python train.py --n_head=6 --norm_eps=1e-06 --weight_decay=0.11 --doc_mask=false
Each number is 128 + 24 x the weight over its row's rms, rounded and kept within 0 to 255. Layers, rows and columns count from 0. The size above them is the row's rms in percent of the matrix's.

# layer 11 MLP gate, 512x192, rms 0.076, rows 179-195, columns 0-63
size [100 103  96  97  96 107  93 116  89 102  98 103 102 105  93 104  93]
[[124 155 139 127 102 148 144 123 127 114 135 118 112 127 130 132 130 137 112 125  95 116 139 110 132 112 110 160 133 185 150 172 122 123 103 134 130 146  84 114 136  84 112 142 167 142 131 138 143 122 127 135 111 105 164 123 114 151 109  99 139 138 107 142]
 [121 125  85 119 131 131 157  86 136 144 144 112 151 110 137 151  80 133 127 147  95 135 184 138 141 127 142 147  93 160 183 140 136 158 104 137 121 141 159 108 129 123 100 116 126 162 165 155 138 132 131 122 132 150 113 113 122  97 134 109 116 111  79 127]
 [112 124 100 122  98 160 151 117 113 141 179 105 142 125 167  83 178 148 118 142 104  75 140 105  87  98  97 114 121 174 174  89 124 137 125 152 126 145 142 118  95  86 109 134 113 128 112 114 144 126 100 109 155 133  98 118 160 117 153 120 123 142 121 117]
 [121 141 132 155 159 150 117 126 126 112 114  90 121 151 148 110  99 108 114 130  98 119  72 129 127 114 101 125 138 134 120 115 116  92 118 118 141 129 184  93 121 128 120 116 137 134 121 140  86 149 101 125 121 144  98 140 131 122 124  81 136 170 128 143]
 [153 157 112  96 139 141  93  91 142 152  94  85 127 127 107 136 177 100 112 165  87 120 142 101 147 122 152 154 120 147 132 115 116 144  86 112 111 108 148 138 166 103 144 116  97 105 117 107  60 109 148 166 160 123 117 157 159 128 139 145 119  99 115 135]
 [132 169 115 107 139  61  91 159 171 125 167 159 112 142 101 105 130 124  83  97 106 117 139 147 132 115 126 135 123 154 136 145 104 132 148 116 137 120 169 121  64 127 148 144  90 149 117 141 135 118 139 110 120 153 139 107  68 115 148 129 120 154  99 126]
 [132 148 109 108 136 136 161 143 120 122 125 165 132 111 116 150 140 135 101 177 138 145  88  95  93  76 101 134  95 137 157 137 142 142 116 105 111 189 116 134 124 142 156 127 155 138 136 131 149 142 137 133 145 111 115 155 147 121 169 109 145 158 150 110]
 [123 137 118  95 134 138  96 141 144 181 125 113 132 113 125  98 145 132 145  84 128 123 152 113 143 136  93  96 101 154 161 117 172 106 149 126 151 118 144  85 107 117 112 128 112 156 120 117 157 116 109  95 138 150 121 132 131  87 124 128 127 141 138 143]
 [ 80  91 157 127 136 194 113 138 126 112 128 140 149 166 137 116  92 113 121 176 118 147 148 119  95 109 120 110 105 115 138 124 106 150 118 149  99  81 162  88 129 125 117 146 135 132 147 139 148 131  94 127 151 129 117 102 121 128 101 118 127 138 120 126]
 [119 123 163 150  98 124  69 106 133 126 153 119 106 134 118 136 117 137 165 116 119  93 149 114 114 168  87 124 134  99 121 103 126 130 108 159 177 153 131 145 138 132 124 143 127 104 142  98 138 141 102 105 165 153 103 115  84 148 137 150 151 110 126 108]
 [115 116 146 136 180 142 117 142 126 169  84  90 144 132 141 155 161 122 114 104 108 119 100 116 136 131  98 115 150 161 107 100 158 112 152 130 141 123 131 102 118  99 102 104 128 201 128 133 143 176 143  85 129 116 134 142  68 126 107 139 153  89 143  90]
 [144 113 147 128 148  90 103 112 111 149 100 132 127 103 167 121 135 122  80 124 122 112 186  94 130 127 104 120 119 138 134 135 173 102 138 157 181 152 156 146 129 104 146 118 140 105 135 166 151 156  97 114 123 139 137 125 143 148 185 134 115 131 100 111]
 [ 79 136 124 121 116 149 157 142 132 177 141 151 126 164 119 149 178 112 120 137  78 130 131 164 131 143 124 117  85 163 134  62 115 105 120 162 121 119 122 113 131 144  97  98  88 112 143 159  97 103 136  89 152 138 140  95 113 125 110 134 131 112 158  88]
 [128 122 106 166 159  82 121 104  87 116 104 146 141 105 119  86  87 141 141 134 107 163 131  95 147 132 109 158 118 125 144  97 181 133 156 161 161 148 168 146 127 121 124 134 104 164 147 138 115  87 145 117 122 134 114  97 146  91 133 143 126 105 122  86]
 [178  97 144  99 107 142 122 138 174 112  93  69 109  99 136 130 120 173 101 135  72 136 175 132 106 151 167 119 143 135 125 111 148 163 118 112 132 111 113 132 104 113 129 104 132 144 123  99 161 143 106 110 140 100 107 124 115 126 135 144 120 205 129 127]
 [110 121 122 182 121 161 111 130 133 131 112 100  98 126 139 159 162 131  91 101 141  96 140 112 117 124  85 120 131 118 147 129 108 133  86 143 112 151 125 127 126  98 110 125 133 131  95 109  97 149 134 123 166 155 118 164 127 123  99 185 129  93  94 159]
 [131 132 105 168 112 191 145 101 127 110 135  73  97 125 120 124 179 154 117 127 166 118 144 130 145 118 114 162 134  93 114 148 118 118 138  87 135 147 157 129 152 139 149 116  96 111 116 160 121 163 146 152  79 128 123 117 166 125 118 121 150 163 112 127]]
# layer 11 MLP up, 512x192, rms 0.0747, rows 179-194, columns 0-63
size [ 99 103  94  98  96 102  98  98  96 101 102 100 101 102  95 107]
[[145 127 102 132 119 165 100 127 112 136 101 116 117  91 131 159 112 107 126 128 119 120 142 104 152 130 120 125 122 112  80 119 121 133 111 148 122  81 148 130 135  94 175 170 147 135 118 103 193 106 165 127 118 108 138 130 134 103 130 124 154 106 127 141]
 [141  67 136 114 127 158 173 141 160  99 106 125 156 113 105 139 137 165 113 102 116 134  97 114 108 132 125 135 179 142 127 114  91 166 138 108 129 138 120 105 100 138 154 204 148 144  87 138 117  93 142 139  94 123 125 155 129 132 134 148 115 168 138 112]
 [146 148 115 110  97 151 186 145 142 130 132  94 126 156 146  98 177 132 105 119 184 108 167 177 132 109 113 103 141 149 135 147 120 114 120 181  95 113 103 176 118 116 148 176 151 103 119 125  91 141 141 119  85  96 116 147 136 160 133 120 125  97 138 137]
 [178 146 158 131  97 122 154 112  81 111 146  92 142 117 141 122 151  99 147 125 112 205 145 166 113 134 180 135 102 112 151 175 148 109 143 116 110 121 137 147 170 147 107 142 146 148 142 155 149 103 125 120 123 149  82 147 111 136  95 129 102  96 171 113]
 [156 155 131 165 106 107 140 114 137 147 137 109 150 151 159 116 173 108  95 124 155 169  96 115 121 126 123 148 142 133 106 164 148 134 131 164 143 111 109 121 114 136 138 144 151 130 123 117 150 126 191 130 111 140 138  96 133 129 176 147 157  78 142 155]
 [135 116 159 185 113 180 127 133 174 122 146 105 144 145 127 146 179 107  90 126 135 124 111 105 137 137 107 127 173 138 129 167 141 106 184 154 140 161 105  91 125 135 113 139 134  98 110  86 105 132 132 122  97 128 153  77 112 133 160 103 133 150  96 118]
 [141 126 125 138  99 114 152  99 121 134 105 153 111 148  93 146 142 143 147  99 141 127 126 117 121 159 115  73 115 181 169  65 122 140 137 120 165 157 131 101 167 132 122  83 121  68 152 127 157 119 113 140 168 145 149 161 129 106 132 140 119 144 158 116]
 [134  94 148  93 140 191 133 132 115 109 116 129 126 211 137 122 146 122 127 143 123  94 173  68 159 116 104 132  86 119 109 108 152 117 123 120  94 121 115 128 126 149 112  90 109 139 133 112 128 126 101 138 142 105  97 173 152 123 108 137 128 133 166 115]
 [146 127  97 109 105 128 132 161 172 169 114 157  81 111 113 155  77 159 158 139 137 139 126 137 144 119 156 145 145 139 129 107 163 138 109 114 136 141 134 124  87 193 155 176 129 122 112 124 162 136 130 114 137 136 130 154 124 100 155 125 139 140 151 135]
 [127 137 114  97 149 135 131 117 162  93 105 130  94 133 109 100 112 120 134  97 128  90  90 113  95  86 128 150 170 121 129  98 111 101 153 119  73 154 140 157 126 130  85  87 134 116 100 143  62 146 120 165 121 118 143 119 136 132 143 125 138 135 132 124]
 [148 106  95 129 142  88 148  87 112 118 130 153 151 121 130  63 120 139 130 127 124 144 146 195 165 132 102 110 102  98 109 122 126  98 120 100 124 107 158 154 141 122 103 124 135 122 146 165 120 110 160 100 133 107 135 104 175  99 106 131 125 131 146 110]
 [175 143 140  85 146 122 174 151  83 104 154 138 125 117 125 154 148 162 144 144 134 114  97 167 118 172 128 130 140 145  85 116 113 117 132 143 116 139 121 170 116 131 101 126 133 138 162 133 124 197 115 131 122 148 117 115 116 156 165 144 136 168 197 108]
 [121 146  80 130 155 125 126 157 160 161 134 135 166  80 137 139 115 101 137 140 115 147 119 132 135 130 110 134 125 172  97 143 174 152 110 185 122 162 132 119 142 149 159 132 114 145  92  63 149 130 129 138 103 124 100 129 108 115 122 146 119 115 139 103]
 [111 132 145 104 133 155 138 138 138 121 154 147 120 113 125 120 177 117 127 135 110 115 165  97 129  89 162 146 141 134 127 143 126 160 169 143  99 122 138 151 115 128 116 107 130 112 133 150  98 114 110 124  95  96 163 122 122 137 138 125 119 100 170 122]
 [186 104 102 106  92 102 126 106 143 165 135  87 113  79 138 115  88 116 151 157 122 170 132  95 174 121 114 113 135 165 141 136 107 116 104 135 144 128 112 160 144 139 113  93  99 162 117 105 129 127 141 124 137 140  97 142 110 146 119 114 161 137 157 114]
 [105 109 125 191 123 112 165 125 149 103 111  98  92 161 118  88  96 124 164 127 122 143 127 119 125 130  82 122 120 147 124  76 116 148 139 159 132 143 167  97  89 101 134 123 139 115  96 143 135 140  93 136 110 149 158 137 106 146 137 126 151 152 133 102]]
# layer 11 MLP down (transposed), 512x192, rms 0.073, rows 179-194, columns 0-63
size [ 99 100  95  98  99 103  98 102  97 102  99  99 102 106  96 110]
[[132 137 127 120 133 117 149 131 159 150 107 110 178 126 154 152 149 145 125 150 114 165 111 158 180 162 158 108 133 109 134  85 129  89  93 123 152 114 140 103 128 192 116 122  64 138 113 141 101 140 114 130 107 178 119 145 160 128 145 143 163 148 110 127]
 [105  74  96 128 148 150 143 154 149 112 109 132 125 163 153 150 122 162 153 106 111 122 132 123 109 152 158 123 144  99 119 137 132 121 155 100 100  88 115 113 133 157 119 145  67 113 158  90 131 144 148 151 133 155 117 134 154 107 112 137 175 124 159 130]
 [118 126 149 127 130 102  90 112 169 129  96 117 179 126 164 119 118 131 139 112 133 114 128 114 147 139 148 116 139  96 137 142 137 125 113 140 172 129  83 129 146 120  96 139 169  91 147 147 106 146 127 109  88  90 144 123 134 156 148  82 126  87 110 144]
 [117 121 127 110 109 166 131 126  81 153 120 103 158 120 149  89 180 129 161 150 136 131 112 150 137 147 143  94 118  72 157 129 117 113 139 109 143 153  97 109  89 150 158 106 127 102 126 161 143 146 134 148 125 112 120 159 164 146 112 152 136 121 138 150]
 [140 133 123  96 137  93  95 127 110 128  84  63 113 120 152 174 159 169 142 112  93 113 146  82 124 134 106  88 118  76 147 152 102 137  73 126 154 156  83 148 117 155 152 108 111 121 116 160 154 113 113 115 168 145 149 132 133 132 124 155 129 108 121  88]
 [ 81 131 111 129 133 154  88 122 121 105 114  97 161 126 111 140 132  81 149 100 152 108 142 131 124 123 165 130 121 137 141  94 132 166 132 154 147 179 194 108 151 103 137 149 122 125 150 122 137 119 144 111 134 129 131 121 111 104 113 145  83  84 127 101]
 [132 148 129 116 100 165 154 131 155 150 122 158  98 152 167 138 113 104 140 144 133  92  64 109 138 125 113 169 154 103 132 198 126  75  86  97 124 105 127 114 125 168 137 117 161 131 165 145 112 134 132  84 106 124 119 109 135 109 190 138 140  84 127 147]
 [111 134 133 114 158 114 157 144 137 137 109 110 172 119 154  93 118 131  82 121 112 151 139 109 129  80 156 162 183 116 124 167 122 126 111 126 147 145 120 144  99 147 119  88 134 142 123 118 122 132 132 137 128 162 123 112 153 178 144 115 121 161 132 130]
 [155 126 112 153 188 111 135 100 114 130 104 113 142 154 169 138 152 112  98 120 133 164 139 134 149 128 122 128 118 109 134 102 109 132 108 140 170 144 118 138 112 111 109 103 126 103 112 124 126 132 157 140 127 106 143 138 117  80 169  75  96  90 164  66]
 [112 141 118  96 151 133 123 114  99 136 117 124  84 101 123 131 110 135 112 120 167 137 134 149 119  86 110 150 140 136 117 105 150  99  96 150 130 150 114 137 117 114 101 145  96 162 110 101 154 112 123 171 104 118 153  99 143 123 137 192 135  92 144  75]
 [172  94  89 119 161 138 147 141 171  62 116 138 132 170 110 106 154 116 119 137 131  69 100 113 134  98 107 131 162  88 138 135 100 105 163 156 119 174 113 119 150  84 191 116  75 130 137 160 126  97 121  94 133 142  96 139 128 110 179 137 140 116 118 131]
 [147 123 121 121 136 145 128 130  98 122 146 109 121 139 103 133  91 140 182 123 130  85 122 170 128 151 152 158 143 127 114 174 138 124 125 103 137 103 129 131 119 150 130 102 132 152 145 140 121 146 152  90 113 135 137 136  67 123  71 113 121  81 154 152]
 [109 143 135 122 103 112 128  82 133 142 137  79 144 137 106 121 183 146 112 144 127 129 191 138 133 136 146 148 147 119 129 154 129 103 172 116 128 142 134 144  91 130 116 131 132 103 169  74 110 156  83 138 129  98  88 143 151 142 126 130 124 112 100 131]
 [155 137 157 118 127 187 101 129 161 131 132 126 130 124 107 152 184 112  86 148 134 155 126 106 119 114 180 169 125 119 117 129 137 141 126 158 109 158 108 110 142 112 138 167 127 152 113  99 135  95  83  92 154 158 155 123 136 190  94 126  99 150 116 130]
 [128 168 114  90 107 149 132 132 114 124 145 132 157 135 135 132 135 156  73 145 109 131  96  97 126 151 158 136 167 129 129 114 116 148  97 158 116 112 108 107 127 125 129 115  90  93 130 145 142 140 147 117 130  74 144 143 141 136 136 147 157  79 153 150]
 [116 118  98 161 147  84 132 144 152 142 147  75 106 104 134  99  96 122  99 105 137 102 115 144 128 138  96 141 114 114 108 147 138 137 121 168 159 135 115 149 122 112 111 143 130 150 145 117 133 140  83 119 126 144 110  85  93  96 142 118 112 124 151 134]]